config.toml
d_mlp = 320
vocab_size = 4096
norm = "rmsnorm"
attn_scale = 0.125
Each number is 128 + 32 x the weight over its row's rms, rounded and kept within 0 to 255. Layers, rows and columns count from 0. The size above them is the row's rms in percent of the matrix's.

# layer 2 MLP gate, 320x128, rms 0.0611, rows 53-69, columns 64-127
size [100 108  95  87  97  97 103 108 108 101 106 105  95  99  92 104 101]
[[122 112 138 167 107 120 120 184 133 140 124 200 217 157 187  81 135 127 164 138 149 138 138 181  87  82 129 145 128 177  79 159 147 179 135 156 156 130  89 144  93 174 141 118 131  53  90 129 119  90  69 124 120 128 151 125 167 112 106 135 144 135 127 153]
 [138 149 155 125 103 102 142 140 124 132  78 144 124  90  91  74 107  72 156 163 151  63 116 146 123 117 125  98 214 130 133 117  66 169 113 100 105 125 148 170 148  97 168 162  75 168 183 136 109 177 171 134 117 190  78 165 115  74 155 107  89 153  92 185]
 [138 186  90 104 120  94  95 120 120 137 117 131 119 152 146 218 131 178 140 106 164 224 194 165  95  97 167 149 118 141 154 123 185 129  96  74 126 174  69  88 135 160  79 132 100 140 147 164 150  76 166 150  77 105 104 162  89  97  87 119  99 132 119 122]
 [106 165  87 150 143  94 153 107  77 131 146 173  93 131 126 142  76  82 114 105 155 176 122 154 189 170 139 114 118 149 100 120  91 155  73 145 161  97  83 160 160 203 142 106 127 160 131 150 119  71 131 101 100 132 173 145 104 101 100 110  88 101 122 122]
 [255  94 107 161 157 102 207 166 163 101 110 103 165 122 118 110  56 119 161 136 122 153  94  84  79 122 142 103 114  99 120  66 120  96 135  65  96 127  73 126 142 107 125 126 145 123 135 194  90 134  70 103 119  72 132 107 155  79  87  94 120 145 137 105]
 [ 65 159 131 120 178 153 188 108 103 173 149 158  99 157 157 182 119 114 150 119 171 190 196 189 172 145 103 147 155 178  92 100 131 138  65 100 148 134 153 118 161 179 162 153 157 155 139 119 158 105 121 136  99 123 183  96 111 169 112 130 124 158 139 137]
 [ 99 104 157 142 144 155  99 138 168 144 123 130 131 134 130 111 105 108  90 156 220  67 116 186 175 231 161 112  84 128 126 164 135  60 160 168  91 174  95 101 114 156  93 100 162 123 131 117 141 132 179 157 113 106 135  96 107 148 134 141  84  63 126 166]
 [148  74 106 134 166 178 127 145  87 102  79 176  70 110  49 184 159  88 102 130 118 124  83 118 119 107 174 107  92  40  66 117 112 100 173 118 121 133  99  81 133 178  98 108 187 126 108 121 108 181 157 105 142 164 109 149  98 129 181  78 129 157 152 103]
 [160 139 140  95 150 134 102 146 112 142 139 182 116 110 145  50  82 161  97 165 109 153 152 127 131 186 189  87 125  83  90 129  71 159 120  98 169 136 146 172 112 119 166 182 119  80 126 197 104 117  94 136 130 131 171 113 147 126 112 122 114 144  82 199]
 [ 88 127 139 105  55 117 193 148 117  87 106 101 168 166 197 191 145 110 143 203 154 128 159 129 132 173 129 105 157 184 134 152 147 119 152 117 108 100  86 144 141 142  83 144  85  95 163 145 142 136 152 180 128 111 155 112 108 188 130 136 155  59 132 153]
 [110 136 149 109 135 166 107  93 175 101 127 137 137 145 169  91  98  70 146 120 147 153 116 131 136  63 151  82 112 118 146 124 170 165 159 140 138 138  85  89  76 103  93 120 142 106  98 121 139 128 140 113 150  99 142 113 109  72 105 133 210 109 112  94]
 [160  74 108  47 141 128  97 177 104  98 136 101 110 131  65 131  27 157 133  95 179  94 113 129 120 125 129 101 195 138 152 137 160 112 143 148  55 117 151 112 132 157 108 101 103  91 137 153  83  88 117 150 106  84 120  91 136 141 161 129 148 135 125  65]
 [106 176  64 174  83 105 109 116 164 151 102  87 154 106 162 108 149  39 204 123 184 103 158  59 166 175 147 104  83 131 152 122 134 144  94 162  81  93 118  95 141 154  75 120  77  90 132 135 116 130 133 165  88 140 136 125 173 130 162 130 169 196 135 141]
 [135 185 104 162 130 160 167 112 117 125 139  79  72 162 178 143 181 148 131 146 134 127 171  93 128 133 144 160 135 109 154  87 144  99  84 154 124 102 100 106 116 139 184  73  79 112 105  96 145 165 143 175 109 108 218 167 138 203 119 107 120 109 119 179]
 [168 128 220 167  83  24  97 156 126 104 131 130 178 100 128 159  94  61 127 162 167 163 125 125 210 136 117 134 129 121 103  94  93 128 115 152 159 146  55 114 119 157  93 118 156 144 112 125 114 159 160  89  96 128  55 155 129 102 120  51 118 118 168 111]
 [134 142 112 152 102 140  63 148 132 164 123 139 101 153 153  87 129 155 129 191 107 110 123 146 128 192 161 134 138 129  75 105 174 211  81 155 163 118 111 194  81 146  70 176  91 123 149  92 133 111 151 131 140 187 121 174 103 137 134 134 172 143 132  66]
 [143  89 110 117 136 110  92  86 128 155 132 127 115 110 148 126 139 160 117 145 150  61  92 115 108  44 132 135 111  80 137 173  99  70 119 142 100 136 119 162  50  85 123 120 157  71 157 149 100 124  92 104 170 163 136 124 112 152  57 122 162 136 100 133]]
# layer 2 MLP up, 320x128, rms 0.0596, rows 53-68, columns 64-127
size [ 98 108  94  89 100 103 108 102 108  94  95 103  95  97  85 104]
[[ 94  99 123 144 140 186 113  95 137 116  59 147 105 127 151 123 115 149 157 147 108 137  93  75  66  76 131 165 139 126 126 115 166 137 162 129 181 152  86  92  86 120 127 104 106 145 169  91 135 184 121  36 173  86 148 131 165 138 143 109 110 118 122 112]
 [ 73  88 166 138 100 133  95 165 117 147 144 109 169 130  65 113 136 104 115  81 180 115 148  53 141 101 156 128  85 172 134 109  81 142 166 105 158 137  74 164 134 131  96 102 151 114 129 113 165 109 160 164 147 135 143 187 114 117  85 159 116 135 142 141]
 [138 124  99 146  52  84 163 153 125 157 111 112 147 131 142 125  90 147  68 112 106 145 155 149 150 110 152 172 152 148 102 160 142 131 100  69 117 155  78  82 152 172 119  99 116 165  71 105 125 168 195 147 129 139 126 161 130 117 128 164  92 107 150 162]
 [ 58 181 113 125 111 104 185 106  68  85  96 158 119 146 132 176 126 121 129 183 113  68 135 167 141  97 127 217 182 116 117 200 180  93 126 115 146  88 109 124 109 117 178 133 144 113 125 124 166 165 126  60 153 142 108 186 130  90 128 104 177 147  98 132]
 [148 148  83 117 146 110 119 115 134 113 166 120  84 141 159 183  97  96  91 157 193 165  96  98 129 118 178 121 129 138 104  93  97 140 130 136 164  75 122  74 140  89  42 101 149 122 108 114 180 158 156 105 165 131 127  90  56 140  85 123 200 116 164 112]
 [115 128 118 106 136  80 102 138  73 114 186 110  84 102 119 203 149 204 149 139  95 127 161 145 131 166 145  98 146 104  70 144 117 114  45 137 109 148  90 135 167 142 106  94 121 151 112 134 150 128 118 131 183 138 144  95 168 168  94  83 145 113 149 153]
 [126 141 128  70 109  91 117 121  64  73 164 182 145 114 148 167 140 118 165  72  94 154 107  78 114 119  86  98 136 144 195 132 128 148 126  98 130 131 130 126 159 134 117 145 118 146 139 144 120 102  97  95 123 151  96 161 175 117  95  90 135 147 135 110]
 [147 139 104 170 128 139 167 186 153  42  82 171 129 107  99 142 137  94 163 163  70 150 180 125 101 123 112 130 162 139 147 136 151 147 146 118 118 153 177  96 172 165 149 107 140 134 120  65  76 116 109  91 143 154 100 172 129 118 170  91  82 167  96 146]
 [128  91 147 131  91 141 191  95 164 190 173 135 142  89 120 114 112 173 119 134 153  59 131 131 166 119 134 130 122 165 179 158 151  81 111 164 135 115 122  93  76 133 141 120 151 101 148 159 118 138 145 117 103 176 147 114 128 156  67  86 104 116 201 107]
 [136 140 111 102 172 146 195 133 164 148  61 115 161 164  79 125 128 133 111  93 163 162 155 135 152 113 147  95  80 143 121 134 116 124 126 137 118  98 138 138 152 162 197 111 120 159 123  66 178 113 188  99 135  86 170 112 167 164 121  66 189 112  76  90]
 [103 113  94 113 134  86  96 116 120 165  71 124  87 136 107 110 166  92 150 128 142  60 110 151 107 188 125 120 121 150 180 172 108  86  89 116 149 182 174 125 165 134 197  90  72  91 138 153 181 184 178 163 156 173 155 152 114 173  95 118 126 100 157 138]
 [167 100  92  83  83 145 144 101 143 122 167 169 155 126 135 144 166 117 172 153  94 189  88 142  92 151 135  97  79 147 170 108 155  78 105 105 122 154 112 125 148 120 138 118  98 186  34 133 158 100  86 130 143 155 111 129 170 116 128 105 203 100 118  77]
 [147 105 142  85 188 147  84  87 158 164 111 120 106 128 104 129 156 165 145 103 133 155  79 144 122 156 154 132 124 133 146 121  90  81  67 100  79 112 186 130  90 119 135 127 108 206 187 111 150 136 161 121 181 169 116 120 102 114 155 151 144 122 162 115]
 [108 120 124 116 106 170 137 165  92 155 144  66 112 133 137 128 127 112 120 123 175 161 146 111 117 137 185 116 139 117 129 107 185 173 118 121 141  97  77  94 115 126 167  56 111 113 107  69 157  89 136 128 127  84 184 129 160 132 164 165 139 106  61 139]
 [120 105 130  98 145 167 176 125  73 134 129 138 115 166 140 124 120 151 147 110 148  90 143 104 105 122 144 125 136 104 118 204 180  58 124 134 159 126 147  98  98 137 138 131 140 100 102 101 143  63  83 213 102 127 188 140 115 110 100 182 146 118 131 135]
 [112 133 128 122  89  93  80 147  91 112 145 107 146 211 171 160  90 156  87  85 126 183 156 107 152 120 131 149  99 106 126  88 144 126  57 137  93  80 138 107 195 119  68 137  88 156 125 132 152 108 198 101 122 118  99 127 138 113 134 121 103 102 174 131]]
# layer 2 MLP down (transposed), 320x128, rms 0.0527, rows 53-68, columns 64-127
size [100 109  93  94 104 101  98 101 109 103  97  99 102  92  88 103]
[[123 104 128 125 166 114 140  96 144 143  83  98 111 113 159 112 129 182 123 140 103 153  61 100 167 136 153  86 109 199 146  85 105 123 152  93 131  95  97  85  82 146  74 118 207 192 105 127 148 127 144 116  99 137  64 104 142  95  95 137 103 135 148  87]
 [137 121 157 130 121 127 149 159 105 124 185 135 171  99 132  77 181 152 134 114 143 153  55 150 147 138 125 118  88 136 177  82 140 153 161 181 137  86 124 125 135 144 143 140 123 163 172 148 121 113  91 168  62 150 132  98 152 166 194 135 131 114 117 142]
 [102  91 101 126 100 109  84  88 115 163 148 123 149 152 123 107 131  58 106 117 176 106 122 106 183 180 104 169 144 130  86  83 148 133 111 107 137 120 153 120 121 109 155 137 123 151 125 122 150 106 142 120 153 107 168 212 117 130 129 129 124 183 152 139]
 [167 168  90 102 123 105 157 117 128 148 116 146 113  95 136 151 114  89 118 150  98 137 152 143 142  98 124 170 183 152 120 122 124 159 129 108 148 143  90 150 130 185 155 123 187 166  97 101 150 139 164 139 165 118 164 166 197 145 100  98 132 153 118  83]
 [138 118 110 132 159 210  72 167 139 112 112 110 102 154  87 122  91 116 110  98 134 190  66 125  97 129 114 123 116 146 125 116 111 144 159 146 135 113 135 132  86 128 207 180 107  88 108 104  94 104 100 117 171  63  73 118 113  96 100 108 112  94  92 111]
 [168 106 200 106 127 140 107 149  99  88 170 107 193  51 147  99 135 141 122 129 119 135 187 122 118 115  92 167 139 166 137 100 122 103 180 112 129 150 135 134 148 156 132 101 134 155 120 162 183  80  96 107 190 106 154 167 123 122 147 144 175 163  95 176]
 [104 181 103 100  75  19 102  99 104 102 114 134  97  44 162 133 126  87 167 124 163  92 144 102 111 125  59 100 124 134 151 155 121 113 107 118 124 157 120  94 137 105  93 127  67  84 119 126  72 141  85 131 127 121  99 103 149 129 117 133 144 123 113 149]
 [ 71 154 115 115 114 207  74 101 133 103 127  78  69 148 157 107 156 134 102 100 119 130 108 115 125 154 127 122 105 128 112  89  64  93  90 167 108 100 145 145  94  84 109  98 104 120 123 154 103 101 105 161  28 114 124  87 180 158 150 179 137 151 104  89]
 [126 195 123 146  77 119  99 150 121 128 138 216  77 161 136 143 208 141 153 138 129 132 160 157 100  49 103 129 134 141 136 122 135 132  85 126 117 121 117 145 100 131 174 118 149 143 175 123  73 126 103 168 125 139  79 136  44 180  89 132 112 163  96 120]
 [ 88 124 101 159  88 182 146 131 141 131  67 134 154 125 118 130 103 152 133 132 132  95 124 159 116 130 117  85 105 182 126 149 205 120 152 117 119 119 159 152  70 135 132 179 170 177 143 170 161 120 163 113 134 142 135 123 108 128 114 122 119 132 139 167]
 [131 186 143  47  95  81 117 134 111 111 124 139 134  86  74 135  89  85 137 121  97 105 152 191 123 131 105  36 106 145 118 118  97  83 116 102  71 113 142 117 135 129 165  88 110 161  83  73 125 133 125 166 136 152  87 153 182 159 154 148 158 128 132 122]
 [117 135 180 150  77 113 142 165 173 111 107 104 143 155  88 115 188 166 146 130 141 141 108 144 127  74 110 121  70 159  93 127 110 134  84 127 188  97 165 151 166  99 137 123 152 133 110 147  95 133 155  80 166 156 165 100  91 134  63  94 140 102 181 142]
 [173 131 159 114 120  62 159 150 121 116 140 137 126 171 170  89 125 124 117 117 103 148 100 150 134  70 170 148  68 120 126 147 126 120 114 153 138 133 172 144 122 147 180 156 129 101 144 162 194  90 139 100  76  63  97 172 163 168 144 182 126 128  96 118]
 [143 127 119 151 161 171 181 147 148  93 142  87 123 137 102  85 107 139 108  91  99 114 172 167 129 181  94 154 109 196 149  85 132 109 124 134 145  99 163 137 115 106 148 116  63 138 120  95 105 117 113 110  96 120 164 106 197 147 182 160  72 143 119 145]
 [108 134 141 104 104  87  89 101 108 153 149 102 134 165 161 105 105 100 200 139 176 131 111 133 132 112 113 132 136  65 158 125 142 163  94  94 164 110 112 114 125 158 175  91 179 131 135 136 123 146 122  82 108 118 155 125 151 118 104 103 149 102 154  93]
 [139 123 167 150 150 138 193 114 170 112 112 107 141 111 137 146 198 152 134 189 198  94 147 112 169 128 207  93  62 121 141 172  87  99 137 133 121 117 169 108 130 141 114  88  99 133 160 125 100 150  93 142 154 105 121 112 122 120 110 177 160 163 147 150]]